{
  "n_kv_head": 5,
  "d_mlp": 1280,
  "norm": "layernorm",
  "positions": "learned",
  "qk_norm": false,
  "bias": "all",
  "init_std_qkv": 0.0178,
  "init_std_o": 0.00444,
  "optimizer": "soap_variant",
  "beta1": 0.95,
  "lr_head": 0.0117,
  "warmup_steps": 200,
  "final_lr_fraction": 0.0,
  "seq_len": 512,
  "train_tokens": 335600000
}
Each number is 500 + 25 x the weight over its row's rms, rounded and kept within 0 to 999. Layers, rows and columns count from 0. Numbers have three digits each. The size before them is the row's rms in percent of the matrix's.

# o: layer 5 attention output (transposed), 320x320, rms 0.127, rows 30-63, columns 0-159
# v: layer 5 attention value, 320x320, rms 0.0908, rows 31-63, columns 0-159
# q: layer 5 attention query, 320x320, rms 0.0784, rows 64-72, columns 0-159
# k: layer 5 attention key, 320x320, rms 0.0808, rows 64-72, columns 0-159
o30 088:520509567536541523491460502428522518482466524501500504500516523502525527533480535504511495498517484494499483495515516526464536469512506485494518490463511472524549490538482484484502485508492480528495533489491443465473531518510486526520461456476492531453518567490515474522506490500490516491439487511517507513465488495485489474483509481497513500491462464506548488477489489500496505503493518498486473503485475436481477526549531480551505539509496508493506511475424523530529475464506537
v31 085:501440476549486547473501530564480494476550520499483518506514466499455550494538476487496492497484501535521500523459527502474509457498499523533534465515468492500501490523470551467525564462469508504525478450520460522485501473511540435531496466531485458507489510495516529515489499514482519477522485499476464545530457505519479450471481506449523490505477482509511513500515516535480476504498550523484507512560483499513521468515486508550528502490501459529515504485497521475530491451520487
o31 091:506512491491521513530500487502558504487503482539464512528456494483475452498470517506485499500535533493433512456508478484532467556519503518463471550490516535492462522490504481504507534509470526460472494518510488505501507516463510547531526499550463557506486496499504479507522462488531522487508503477526519484520562494496503523490479493510505537486498537488475458551498473513493511497501436497511502489488550504529473488492486481487503512500536494504507527505476470524496499499523503
v32 087:489487481448502477521495504526496499526506489467476486495498499506553464476498488487442457484441491537511491515491516507500473433514517537484454487523499513476510462504493512520487471516509487465519505486488517488492503459518481524493564522528507515496434501538522531484509503505541455518497503471490494480519467506441518542532527508492492487501496487512483491513462524478490494498497485496541500438468518485517482503495467492470534462435513523508494515489541520473457530531497489
o32 090:506507520539507475490463505461499484519531524482486483491509486470465578498515523531532494482536499505495477461486535521480526500497486495483500469488484532476520511446499521486489521527469536513463459493507506499546533532525499512498460471471497481466515499494468536526529518489462513463505462530493514524482490516546503511464490527519499496513484515472526520515500515505475518460461474523493510578528513490493509516526515465490526486495462512492519472470476483519543474521461487
v33 083:499461517516477505498512507504492482473529494540471488521465543507494502525547503515548545489487489524535503465450543515545493499481459469496491489498488503530469499511498499489514511492467508507487500507551517514478429500480486509517484484501521492492477542519517468499494484503507517510521478497466498489489445513552501499492471484500487487467487520505535488492521497503503477520476515519503493487499560561554523534531455512531509497455492488493516469510514539478449442511519457
o33 086:473481478498530527451454559490529496514478507478517483492507506509463522477517480519537438510494533476478500514521483478494488545498497522454488502515530499456520521490456482514483497499493513515602501503488491507500477501482517505534521491506485563498525458516504531437477501500529490467506539537483488469525579461481517505483520541500465479518465511497506455466470492480528511466523509531508530508499477538499514510480504455510486508505498522531488557464529465533511518531512505
v34 081:499508499480480536484519523498474508549492454483490492526516468516507492512507519506516551518505498502531544515510526494530485485457513496517464510482453479480500497508489491471467472483467485513456518525516504521464502492502485519514504456471518489499488479532515510499495513509505503558488523507502493482493519491495543565502509521507510497470524523491518462473522497506518486483525478547458464499509479463487510482461546547508527476552498475511467519514538493496504493490468511
o34 090:487472499493543494471498489500506528506518524515506504472457528477497497479538474504521497463514499509518503513560527538491498463517497521519529496543506506523527498549487492536467477535482482523504515495471530475490529516502486525554485539477495460475477557498510534491491543509521499506507520492514501499534479518490520458508516505535481530494531479499521509466483480459521536521505524478506509504531505534542501538540493482461435528468440512495536489453474481500478512516500431
v35 076:525498491518492528509514466509460456503533466517483526522505500467422488525524495490489499512496517496498480509530490529506533520496477510544498511518470460507496521508477501513509483495516550468516473488516510511483497512470496493488531514497507490464509492461519524483498527494475489528516487519466486485492512542509473482528496471512491503520500464496458486498506497539507497460515530480469534492450477465489516477521470471523529444510491477513488502454490471490550449488497469
o35 086:506499514488516443515551515499538478527464500472479446471486532436511522511472541509479463512455476493470493520525492480479492495487504517515496476537508490453479488482537462514491536500495512517482508491528461523551499538519485469519493462506502486503512493529465490526510477498519505539479452529521478523487531488470537497512547515457508490496501500492517528491534561522503476540477506466514558507520493497501461505491498502511527541506553475460510536519510467518472529468560542
v36 083:529496471517491490493490510518509501460535499497530505510466510479487517514475501495508509477523440498488485483506515496500505501506482497505533428503549525508471506507517459476478522485561478517442494477505547487506464485473518480491514498492470498522513506521510509502521497551481485517501490507467459532494482525512488522503498472507515500464529516497493496527539472485481529486465452523490487529480509537509543515506465496523519511463499495496479481538516488516448550539552501
o36 092:474496560515511515524436530500488513517519550487525512502482516527511518484509507563450520480461509474462541532492549509537488495494415500511537510509496524536462528477468489503497514524494514541559499499522498528501527476556497571492520515472507523490502477490489525506530469479511533506476557505553497514491494539492492474487455453530464493528477495490492525525465512521500466492514528503506527446534474493500468507460540501526499498497511518553488542504525492568484492522501466
v37 081:537491490529494502573503495512474481541518520510476501492495481533534521488516484489510483529539545474480477468458500528501463501501507500517506523539512484535512512523507544512502484500471478479447488471503518477527485526471477523453540511464498487491497490502471497528502523493514491497488522514519469494488487491493492495484517502496503523532501518462408539495487518508478500464448450475518509456479502497484490500508502464482532493476536531502502509483489476511480456487507485
o37 091:505549509542527455482504474485547492498493512508503497487498513487484495486533513494482456514499474521500502514468553483497518519501453506505478484471503498432503520505499459493525510496492481505553482484517501470495500445517495450489461512578523467494506468493526521470498496492486527541446479523486538509536494495520499457524460449461476491498489504541551487468499505555516518545504488528455471465484517463502476507474478508508520493535482498475493538510507491514475509551463517
v38 077:528510507495530520487503503497517503488502527521511542504506502497502498516488506512517484477495508497500489502439487529521497472477513523500525506489521527520527521497487559514444490430491496489533456522534510464526493516491552496464495459528511487532484499508495517501513528509455521465450527460525500509524442549522520524544494511522499524520469487508474500541507472502500472462509513529496469477500490519465551504483487523514521488508516516487506481462490510472523529495548512
o38 085:517536508486474459481480501438513483509542458511470504465487493514507495458538528493488527460489487497503468519496524505539463531512505550457528519507515489477405484476492467434554516540540510439478511498487517550515530469464478487535530509501512526482505501506474491486511469490482529496500486517478494523503525451533506477496506507481511505503503538480521534466546542468477521500542498476465505525503502456503497480465491516532460452535527515513505513494521512509491508531494476
v39 085:515512497512483521562480469481468506510496512514503474501484474521524489499569512508457478497496526525488515538454487554494509512484525528507523493496500516550493543503458481522423496511487463485517498473507526519505503501514542483533496478482476502498496507485512514500493525482473474489526518510478505498526486523527482516480499556480518454480513500476471483501532498542516457493479473449524431505499486501513534474518487487515493482500544499522485471542503514490532499523493496
o39 092:476509513543503518478555561559532479508494508500509506483491457482486495562481538508487520469513508475502448444518479478469504517538484475525490509523527543480514505515532484430533502519505483481498521531485454483564486474487487536499501533505492511499527496477477530489482484490515576499462470505468516512496493528478464521521497478519519508494513523468515518534479518514493509544531498496484534466461496480527496509482499503495480526502489510474494515488486503496527497471507531
v40 082:499517526495476488455511478473479512496488512489465492537467472499491532484516522497497474492456489521523482479477524470524495495530510483490457497541501544505495533497478494503454525516484555485524485512497485507480512516474472506440486504509498487540465475562496465555523483459478508482467491459516521494498503475502520477506482476455493497571507504477511532449503492508492513470545515505515482533503511485501483443503487492498520485547466491496518499493563498506525476478513493
o40 089:495569507496528478529507479497506476535513475493494524510515503501503497484478478502544506538525496488458500482515544513458492553499480509521506487487512439548507445491486521494504512466501488470442513511499520473480499480514557494498491489483520513480514486476484554469433530521484508504497524529507509536489498491526504495503484533497552503471462513494533497529488528468481510587501487500532492477504503545514510519512506510492524469444490507467457512453473530474476526508486510
v41 080:468522535467493473488526514507474480532528534515545475499505482490508495487490472479482520508488480474490454458495499472506510519476529488485464525505527447466505531510504485483491495522488469499482506449476518463477522485515503489512490502504519566493510484503503453489521465476522511497585490446446539523459497507481527458476487469473559452510464499472503521469505487517526543536512505492481496516516537514492507467507493496488515479546487499470493503493488486553478498485514442
o41 092:537537502457496518528479483507474492497502487471464540517522478536476479480510469546495485517520524512497532536503458499522511520515475481518533524527490519515502468471510510520478515542473461522523529544534503498466554500499506478524476500538471455481487483519489483518502513503543521538496490482506492498520519530514529473487503493515506498486506490544499487480483533510490436485480496492555487476494475471513528508554509500493547477482524521447502573482515491450502536501491534
v42 084:508458506515523557503439527496499489529493572519509523505528506528544480454480513453553525518440476489511482501508491508510517480546475506532486528525533524516509495446475510484503514512506524474469496518474438492480462472485496482508485510561505499496499486499497549507535492542503490456498515474479514526492464525484498534497500483528469479507487512506533495496491516518484508519517539500561513527445465527485508470461521546508483459514514498484495498474563493504492530501472475
o42 090:468528482507487505490517493493478538456512482489512526471477505528536508544517504511495511475520519531450487517459511491536451525506528516510487537477489510490471471498530478546501504491495484505479505494517493550510537481536503528493500460498468481474506488524488518483521503508481496503488472522479442480515552509573528504492556479494504480545501519515481493504511526446464500480483522516487469459539478530513482502490515446456485520518505497495484487491468422514522483506517483
v43 079:497503513520518524540536511540472506517498493504506513473528532488522496499490505520508518500553468494490477532494524469484520468540509523471522497485502483536491522486492487474519495493552495512503478491509521534481465492486500455542545486570527542466511513515506518502422515499470465484509497506505507485498524504493471502482474492472480544494477459439487496457461500510448544494502508482481494502506540496511508501532506526512479536517466469512547477474444487515465484493469501
o43 087:535490497508478489457503464467491488493477510439482505505497464480493530494525500495519495493467494489486529507493512415500514493539476522482523490507497521447511485489516476517448513472471525452478486471466479475499488488515517490471487511486480484492516498487510480476520496469512523495512488520531490479523482509488529525529526473528528495498493509461489489487479496477504472491503508519553487523466452498460516490520481527515477524507476534481495504502495472480537520475521471
v44 081:494528503507506472530475448496465509503515535495500537499525475528502543479483522536500516471475518522486512510478480496435478523498475467465504489526508522540462530462494518506515528492503482472477497516477535494464503511496511478484535521478515509522516515579483539521521523497488515518523436477509511503498511530528457523488482524501504553510477451510457494534466487498479452503512503514487462516489477477523444497533481551514484473541506544501466476491521474534492506518519485
o44 089:479526515534498539506543497509543515475442510513475518488513523499492491513526507504520483515541507496475507508491511520528506469506502526560451529494486485445496489482519510512498519514473487500503473499518505489476501488477471480509472519521474480486453459450457547514534510528498519490494523514514535528463496507505519506489543509482494517509516487494506494478479510518503531493514488477539490492508480471478512472502517513510485496518510486532494502527493511544527503487528477
v45 088:529495496480515507488501523481530523478504491471482507486509494471494483566480491475507487513497519523472516478470491481510486509500538501465505485469482467509496508451519463505507492508555481473481513517462514529510455514530509470514510494508513496532461527517505508495490489513526526510452488481477483467506545491467477550486494498491538472453482511533486540493520506479529531474504527489507508540539497484521507539501506558515508505529472544502494526469524454489504522536492527
o45 094:484505484527494521510508508510455488523515474498513497460483498523506538486485480479515530512485480451542515504503485513483471472464469444481449514493514549525523449524534489491493561461492516467527505503505509499536509510531481513518502541491491508503516519519513510443509522554471492534512523513485520517478507485483501517490532459516488524535508501491480475525516468475485486458530468480500489506463495503466520483475556470516446490450539452468515447569462529466525492493513507
v46 078:508491482494494557427520492461527520494520466478529503519498508492497456493511484497535461513497495513542523487506470520492492501475501490500496533520509502484516488477527534452482465506530552504451522505501522504490492491441505507473512487515534527475482490522472532531524487489508503496483470515526498512509516500518550469528513543500513537520453495492479487539493501481500509509455503525521553554512476498540483496504477475508486501472485522498548497481551468473513466471475521
o46 084:492524502459462480504516518481505480498508473518497522453486510544529525496454512521497535509519466509495470497455527523523490516526497491508490461517465495493494463489453487512519523482510493425513458492468497549521452503492466483507499475508460528497519437543500521486487479513478516514528459495494501483512484506506500455487477547470514508516504545520498505520460535484523527456481487505498498533535490507489483454522563474491514482515476450487466494493482515492469493518471482
v47 077:513505463480478513525479500495479513476489518511439497501496480513535513512471529459497573476467469500512452483501505523524522485527498505490498493495498507472508534486496451533493532457513542483486526477493481517523510479534527528484524493535499488460474538486526466481469506473508532510479486505460450480512502539524476506496506474517501504472497463490505513501503489506459497523482504518497499514479461487511467450521517487539546505476501529547492474480466501538465440485452514
o47 084:523480508473527520513496482506509479471530526492515510484505507504486528532538461483505434493514517499487513496459525463472466509515455503497500496494460537517529503523491514464529513518459516480513513478527521521515505540487429511517521461513474531469496478498536482511511493469512452528523493526458545484545460488470527484525460496479524513516486521525540519517462493497528500516478493451519479469508498516472468527503470493525500517501477478457507512532479470528542491502498477
v48 082:513478481475456492510501460524475539523492501486522508512529472482519528503511510490496531544446528528489496507505516487493481505532545524474488489508509487503511496457497474459525527502496494503490492493473516497510534517466488505465483480419507514493446489507499489508532480476479489510488484474456469513487486476509524489485530526490493522503457516497531518486512502481492482479491473520482472504517493523491540463456472512492531536529516469499490496515483490481519514518530512
o48 087:456488488482521530451507533448517490465470517487479493534554523508499498494483501451471503527498490497540488489522502537500508512521486483466510509481506536511489489525462500534518513508475514538509500554505511455490521499506511552483504503528489479521509493500505523458500559522471493529509495519456495484510452500515529442516510450524524470514531513483447517503491509499500453546506476476499498520508520503487477448521487516469523499493479521501501526473493533499550472485475487
v49 085:519474499481493508510502500530523464511477516472518504524517523521490477512485537538503454513475464464480473511482486519487490455486476476520510484487486506505476482489474530492481542524470446514548477505519495512508547539488502486569488476529548516518484479534515470499514557511490511485485496508451507494483494508501502519514519512519523508533517484522476481498549525500454469477434478474535475507504514573498496502487513513506522457492474481525437452501445534491490546505515460
o49 088:470504495505488482500490532517452528522496499515531480492476455518527534485500476475478507456513506504521516537511476519524529504579546487494517511495490532499491474527549479507484507501515487473478482493512539480476507468524541533458530514468485542515494489496473515463493525492532498520524458494470455490526509467521512504463495490503492516502500512465539531510495499466501539498467544494493523477514540490535514488491514482518525524554477519496527505531560450510540425526490487
v50 087:495499562489490499518500494503482492491510457510515485531458550529463494476495499469513516478513512491483451508548483519521478484480531493486512546535520465488497494491464542499450511525511512473526493493509482488514531479489483501497491464547552458485491511489485508501502479517475480503557474523501537542509479469474514508487527518525482508472527537501539529440532481468474510542482500501486529502513493446498524475518531544470558520478522494487464481470495522477520487538518483
o50 094:520483481493495485468486499505475486516477546528488482517541482484515487530514464494511508549444461476472482515496501450536510488464444482491497467481501455508517460534495521516532486513484471526494482509472529507472461527531503488470515466505520495541445546489533466445533518536537540501488504502512464507525508527565507473513478508492492495544483485489502492508464535498550512456493486506489497517517507509488449522473488495521483464508474511502464498478505490525435508492520499
v51 076:521536471500496517537527497545504530505559520462543499482450503503512483471515506487468447492489517505519484535511501504493536531501495519477476521455461508564478459488482464510459515519512529508532511494487518504482468488494487508489482432498494537481447488512532542506540505479468460522513493461511499491503504516489499466523519527480495541505458527503522548522456522507457485498504535528537475493508521460513543494501518538500498510481495516498484487491488482524466472517487507
o51 085:494512524502534481495498477476488449531534510467453549543585481516476552534480487526485544499538536494512508488495477524482457516541495445533542474541486531456519496489503501492469536483516528490483488501505473463529507498504495482533502507517515457500500509478466462543477518499546538500462515539552481518493527482525481499483462515448532468482485495508446509490502533482514484490483462487504496533553503511497485445480479473564505514499485498455526483496508441491484528493519506
v52 081:543522529504493486490519445455480471534481479499495519518505465474500452516491509460465530496497487477500539518481486509510514476487501508497556477513528479488516522451502459487517487454514520518527509497503507518551486518525464519527512475546498485488511531534531528504441493501538517513497497576505522499516439485523544497473471536501443501518528520497505496528485528506520492505492521476527496505501485442489564490467500484494519497491475517494514547542515489547462497474533535
o52 088:521488488505502508525489503509513528454480485513533516485501512497491503496486514501527487433460490543484511506503513480495466486498496489499477529508485464510539514551491511519473499473502499496515518471472511498494489550458504525547493517495529532482473521483484458480534540484475514502498536510512449518518487475479473510489522505484498495514499524523533503473517516493464481532511460479545474533483492521461504498491470516486472485494497516425497517504486480483483496456455506
v53 084:508477449498506494515511519484497513499516524515493533462484483472493487482483492555536501488506481516478548509566467519496488532487532504483514540514486467497500470540491497487537485452544517500483547532535498520494486523530469511505504527532503437557527529514501510503478520486520557500506507519511497476534534450532489499457495518515494514482485449498456501520500507470540501499534486480494549519509512496499459524493519488491497528496536513499489504502493492567519484517519551
o53 091:535530545498513517496477529491502512496475486494468498530494495472485510505503532474476501579494475488519532524455516504507503461467508461502477470517540443444478543459499519526463501542480470531529472489479507464515490534474525480441529503479481517479481506437476485508545474486459469502520511512520553511496505488465481496452532499484514534475526545498529501523484487507500478500488480509451486518518529464506511521491519556478484469504521506506531526502507450445504513459535440
v54 083:486506495516492503518542529482526463536495473478510517507557551501506469474469544529470532544496526454471506505533506490456500526511496514502510485535537513507515518478509547499486492475495484454495538524499527519515472488516481477484517497556487482489459511493477528499538518493523485481511504474519469509456520501462509539484449497484500499515441503454503476526522518518519474503532505508483494524500492473489499482509487538432551470507510507470525512500498460472452515496490538
o54 087:468512508518532495482519460500502521492510498509483528492502494495472493497528509522512492522520478533474477539508482518470464477483538484512497517509485478506500487465543497510483489488503488552500499495542509500490476482469532505496471512467477506521528568448458491497484479511524529484543519489473510510559486513551484466524561569479499500487493561506479510466503465507512494477471518483488479485475495502478469453533494483496471520502484455481522477556515488530546539515468490
v55 076:485469479493522480498460509530513435442481491524497517514463511507506524470516497487544482456564480527473506491498476501505485500525471506528489538513507536471477516510466532464482494537493462478488464466520499488495498517511542483516526509488499504493501484522575518522513496457490491499482496472528479445533490449499532505492517514525504486474478510463478493514488512536476453510527491486500507461484501512522485533484479531509545539498505515523480506511519479505486486507518501
o55 087:480534494512534475485474503483523526546501512457485545513508541475472502463516501544549470465469498475479500494500479507501509542493497496483487503486500457504466501530489500501509509502520485524497539524468443512521498522466496510521531489541475505479526495530490499469504542519485507455485484541522536514515502429500493518522477462469498508544506536565501511489518488497523500548493546488475499491491475463529520534490489482488476477504541481508531524489522510531536541512456494
v56 086:511525451520497538487510525521510490504497452531494527489490468511469507496533471518475500494514495502533520491456494523565490456533545506552495485484500460477471498513518467541506520509514499486494506543525496476505483469495455511519496484467476511494523497537505459502477465482528447513522516501510514493483497538484498491499473507487550471518492486509478530511469542511500543488521517432539519521503509460497496470458459488514492547454484486440540496496482516451467460535467485
o56 092:462502476489500502536472487484511484527533499475500526497493485513496494523434515497524474508430485529511527514516495505518529509467483506479525511499504488508533545503462545511435492460489528499504468507478477525517547502503517556508502512541460470485482484493486509531492498492469508469499421490481468495509521509474526541533494473493516493492502488492503501478479489515471453480498523507449510474486533518511490524523513510506526520517525507453520494479489538501520520482478499
v57 083:507504473519504540471523528479517515509445522510509487456531464502475519523487491485508470463514478506512502524469515535507473497512498490530487516503500462477486542454513517535510520462464504491507502483486504505495523527567466505485546464475494529545499505535489530529496515508511455486505498473498473470460508492497438490505522457473484495489477476472516499531509495466508463472455506499503538531505550523524474539498531487479512478531492507524498487500537487474501484533455483
o57 087:514484482474500477490520488516468468515533461480434523528481521482534516494505500514468495512487522526483467492517502517528514535501513518479430560465498515488557505515537457449486492526491512515484464533475456519514508496482515485486515541498522488469508522481492508468524501496493516466511533498471555520514487529495538471525500497484510513496523537508529508497513522467473495492522517532500520516500510512494507480496507531523459517510475502489503465543501551516468523513530514
v58 082:518499488472509494501532504529507481519534516493484478531514482508446555490541499478489488500499494479496502497513448521546478530474507504506464539504534494511537544496472525496470496442510494479475490479502538497464488519478484518491461462541499497468448493504510468483523494453498539489514447473464456493517476584509477500483546490485509501488458528477485452491495510475513499511499491477541490503518532505509542534493479502517527499512522494511523471546546481494518495526512506
o58 086:468509520481487499518521518504520479466518508494475500477511484486504523517513452497509516487460504485509445498482520505467535473563504488499508475525497458480490489484512509495513521472521508541529521555493465523531539511555505509528509535472532480513507504493495511459497522531485535502522538481512492479480506467476520547517494466550489497478507436485513527526496475488521504522505519494475509501513475499530477491506528500512486537523466535466524503495503500494455484525520481
v59 077:534460504498501523484505544459482467475467471513520534516482476502470535495442489472512524515489529555519497522476506497469474534505523519512486523533496457503480470526479539565544511469453489542488509484494531483517544463510476489461528525458487493503482489461482527524481517466463521502499534531508505500500524495461490514469531501520506494488464462497475483478490511491512500477515514512500454495491457538536491517515488449492493525490489545515517456498493516493512525515522484
o59 088:481495488486482478505497453508515526528547520492465501526485483488496457499517540522466503451457541475510480468518560454491518507488477506472484477446495527510529478480485484480504472526487543510514492500499464501480476526465506494531498458522519466494506506463502457482548479482487461536499485466434511488471490506502472530525498478521513509513476485446523454483540447496480511532489496512473496491494521466447508529524487500513507511467456491496471482539461522491504483493536473
v60 078:492508539529505477475472476507479576502506490516459509503507519472532492483532534541522533503470495494457483556495490499524473563487541480490533525505470478493523509522474436484513483496491488463451490473488489514470467470504498477547519509485535508492515505474453503429477478532525467495487522499492496546532495488540530482494489517493542464515514498496494492490497488512465519468470479473496479542509501500508488498477500435512560527514508499465529504481496496506514534444513478
o60 088:535540522471499535467534555495516479503539523520497509482497470509490518496520443463507468514568549516481521521494533488502505508501520503556533466540518470530464509508480496511469495510515456535513512518523492481472457494483507479492488491496530441500480510485514506501508492495511532498507477461501519495449484517474509508500527496466427505491501494511496514486468497497500491522536525522495527500487521488538498499538490537475480502503482500512462515490520498501526474449525546
v61 086:502485534487446509474483470499506461491493532532494464469522436478516504494457497483519500494467505503520477504456525479502542524542537519511531516501507492510485516459527438517492536550475490483486487487482514504465529496497565520494500527502509526507479476505509473495480542505513499438446523471511474469467526519483507501478484509518497486496480496470497497520494457516506481481461516479489531505452482496475489460440500492531510491498520485526503487498528476500467562538524477
o61 088:547522460499517493504513515511479511521494435461491503499509526498494499542497522494454511485514538490512516481554517519484480467536498474517490484495489495535529533524481505512463509488498533516523540522525508492537513524506497504503504496500476525511516491462482542508486485503525501563470486517501482526515454481494525465552458530472519506501507472533463493476453504485450482473495538471492514448499471486523507502551502482486546487511503517495497505521431511530523466497479489
v62 082:495479555515495518540519517503498501546533532508490518509503470483512499458487451501514506516521468482514526445495461479506478512521454490483500517494499499487478489475533503482506525506474517504444541445517443463512493473460509456512447500466477522462503462549477498492540498523500495462503462507488499480490491473515516518489489518501454522498482525513519558473487463493507487519531506492503502525466462520492485487498486516458499458511506481481534499504498493451467457496524482
o62 090:517508502515491505513471489475535458456490506510508506504531524502482496561516520514497501488504517541506471515525533476459492482489465483464515516544499487463479512515482501520486513447514492514550459546502532523509471493534501534472472472459533474525459529496495455545492478518483511506520514507493501437478502511475477448508488506525512472506493497573487458493480532494476478507495496481472503459522518499506526552483467482457491552532463499515468520512548497469479528483521491
v63 081:512504546499471513505471478455515503536482478478519509530509482529506473477531501502527481514498487498496480457525467509507477513543545465428540521496567456502540526471473520429433504499481528518511499512465482486487511518508484524467528522510462502485520472496480535523522501496503518508494493476498557491474497494498497518516475526490493501489504505481514487524519491481492545505482491455485493532490472491487499471484514523506555523522519455511501479497523461511500514468508533
o63 093:485505494467531493515508507500496473459513478492457473484511550497541492538499480508475544513517471479527550518509527474506517478470490495520470477541511496507524505495488498516489479471502510505498529521530525514533506489523486505504469476519539484533484497494517528470468499518527516506515470477473433511547462496512492473520493505520504474500522489498480522535503534492533482440453455476510497504519472522521550496490509475503513506533507472476500484499530537476444471517449492
q64 123:500504474503500464468485482510518519437467492461505508549510479463456492547485502519467499444514500505485518525529487523536523469529550488502498527523505460519470506534488481436510466494506515511539467471489464543500552554491542506514494477486483524443523514490546493505456488524493524507497523528486513483487491504520488512498466485527504501525474478465481526491485556503514467548538457504528523446469545545508539495536503497510477483481498484496515509500482502460567470492475475
k64 122:475522504527470478466490499518532544518507505537516520479515470496488478551506506503507511442478476512493499477499492482487514509508503518515527494497539503482502485483510475521433505528477478489526492493508513493501533472473488489480494552491489498473560497467509488506492481537487548502492550527494456445511497473473509565460502511515507527569535518523474541496467511470484509552517469461561478488476525551504533490537500504494492489474524513500541506487517478488482495503525469
q65 123:508546526520515532518499474487538497487517514445553560521501507560460507493492489500540491494451467492450452513518508517497471504494498490563484485535483529499528532460478487500487505493546502515470451518543473504504536466461497521530511488539485484486514505474480484478465553508529473466496501520483487512465481493476528503472532510547509492495524502484508471492512528519497493506523481479495491489481493447469509508491495509516500490487516515481528532476519475512522505527467466
k65 119:504517481498500517512492485483499506485489477445520493534506499502484458513508487487522471480515528512514464505471522490505457513468496440510489462496519482470508510489505483503491532521472511541497516466467534512510526524470483502551551477527496451507545507460498514504469522506498490440484470517484520481566533467496478485528548496510483515483432470525516466498510561521505464533518509493491556456504483509476490504519489521591522533481485506521485541468508497452459484535505509
q66 122:506497500505506511480495475513487475476484497471527488491517480493479525510479500509499446562504477509486496491516505524443494509502496481472501465471478517502538497515513522481539497442451511482519501488538501448498468526506451534457552559478522519494488513489508533480468459475489484469501486505536497455477498535521517522484516524500446545484539503487520455506471472482474519509511491457536503508492494545525500486479503520525512500518514495496475495472458512517503484469507522
k66 120:522482516477535506481538489567508488490498520543464468524491536528538490469485532503499479505545496510488503513480532495448519536495534465466496543508483510507506513516484506497495515504491508483527501473483501451545465509531458513495501515499493559499461485491512490537458501486445502519484519486525553496476522488510501530482517506477470508481520520531532457511473511482482503505543464427505496485472522506474514516532530491546516453518515544479509469520494482516487499528493469
q67 118:489477485490501531516458486502536490537493495490466517529486491477516475492510470477507511490476514501485488472463505494504505485483483538508489503491467492488509490489514509540493479491425460503526488515510472493510523499510477493525458502510538468445539482535532470481457520496481568502523519486493530517493539537495566455488509501489473488451488470486532513493520497468495478477511494530510472498518476507492498490450520453489514483551509513497468458498496483540500499469479507
k67 119:504447520517557425507541543488545462513525518459472531553538489521510544520475519489483495474512478503504497521513524492504492495546469496484509496498485504487541489499486456529516522491456488501510504485501520484562503508550471507508498542536481507507518550520534459491519525522506485469478497478486493520485472518490555475475479499468475472455488476491518544527492489545461503514513506501480466491561493510525548520466469517495489499437530535501509499498495475503480491511503487
q68 114:525527501466535476485461474489450480480482477480502521509432480501511483465481469490474491479498480525518547488500488484474456470467518469450511459503497549476526503498503524519500482502473507510477460506483483493483474514513483477516517505470519449483502549521483523483538490508457513494556542483496470536538502497501481461478483486474540461506505470511497537541493499511509495480517557527504500498522462493471478526512513496467537487491571448542501496471508540477511509497515502
k68 117:519545500462516495484478482513477491500479475504513462493480550474491517470465465477453515484502470534506553537522500464503455509499507480545520482518557538515510455528504519494482494507476489484473432545512516515505440493474501546498476500482511530483497523482522517492531537479485516448497511523462470486478487475480478498489501492498543501507516504456499473481521533535515507469516543495484457507514512488504512509498528506477507470513489460549504457503449474469450511474497525
q69 119:467492500522563456507500502530559492504461494508467524415523512514501528488521484518503458507513491494464497495474513536483500529504522499472492568542543462503513521504526511476505513472508487522476487478454468532494497491463532504469533500495507474494487480513518491486490474463457534505452488527460510504507523509520458495518468482513495450529504496513517501522523449510512521478480461467505587527496548509464504500514542503506526456523511516508478507511499577498489490451491475
k69 116:470490500493550499542456543510491478474493523516501514473462478521527525552473491542474501502501503499485515491548431478474502502468498504459489528490554499503466493542520502488524492531527535526490526533499529491437517479533519487453440507478493523475511520503522529515486482519486508492452517454511503489534465510500476506471486537490509486519461529489514502518510504501498502473515487479478488499481487488505492514485521512446503481472516549508478477504453511551524460471483473
q70 115:478496495508500526472511491507500481532555525484473464495521546516518495544515527523496485520502467516498488500483531494461543504475515479486495545495527501505505467514504504543555533520442545544480529503504465529526482467547481492488469469457489494507531478477466455492471558485469524474482492497493520510456463473514515506512486490523497507487492496443543515500477487499456507458487483495545506494502508488478449509504482494494500477473472505494529501475483455528507520525545473
k70 113:507551522484492487480512527513496463480548543475485509488500509522547518506532477493531479505486514450503524498512539485479531488471546551523478526537523450504488473462501507481538491496484520494540489482475477495482487526522511528465492478514535464501498530517504494535481496517448487553465514506530561481490467464549493507509542503502510484495508458467495523509494429536463484474466527468559472483504548522495502552478497488475530482498504538475505498513490446493482504478513545
q71 119:516501465478475467505528558452504507503490480495463543539502499481492522452487488533481492476519510525480510494474489478555539511500470500526497537468532493509501510503489529475515516499454537479524478472495477556505430487514473471525489512523488522502538550531492464509450484491461509537472498495524494505474557478490522532497478522548540496454437505537483508483524505498487481512508471495460542499457521549494484531532492506528478520475500513493503501515485501511526500506528496
k71 120:515494512498531525483487538490540490502538497494526467515532515483490520465538476494492529495486530538497521505541490467491525483472509512463487523503519540467529525480474516524463514524488484457549473504518484489494516527481492451515495533509489552499494515505516466527493472465507484518576518534485482484465527497501509517486478512508546491494459534490502486499554478502493484474439430456518523486498515540476460476484461504481463484524529461504521509500457442501521517432510484
q72 115:554507498499505507499482454467521496482492502503537532497490514515535491514523465467499494492505465480500498573498460498532512476484486476473527512488511505489479525521481518478534501488513458485520458485485511488530496507500517490544495512475501508475492536496491490483498531523487521514445532493490492495539495486461456520506478487485504497503503515514527525503441484505479526493495481468475508507496547512467537496476493512472531459487566497537512460504524523527488536496485514
k72 115:510495438478470498461503528492509504497464476503483480492483508464524472510523492518493534512472461531503482555511527520459469492477466497480532536504504489517528486523511499511529493492493505469524521522514556508524471514516480505453491478505492498505519537461502520490460524479514506493453559486507470518482523508472503583515471454503501520478518504492502474500470550485471500486502521520482465509496518486515506510532490481499498495505534523520548443504494497500525501488481487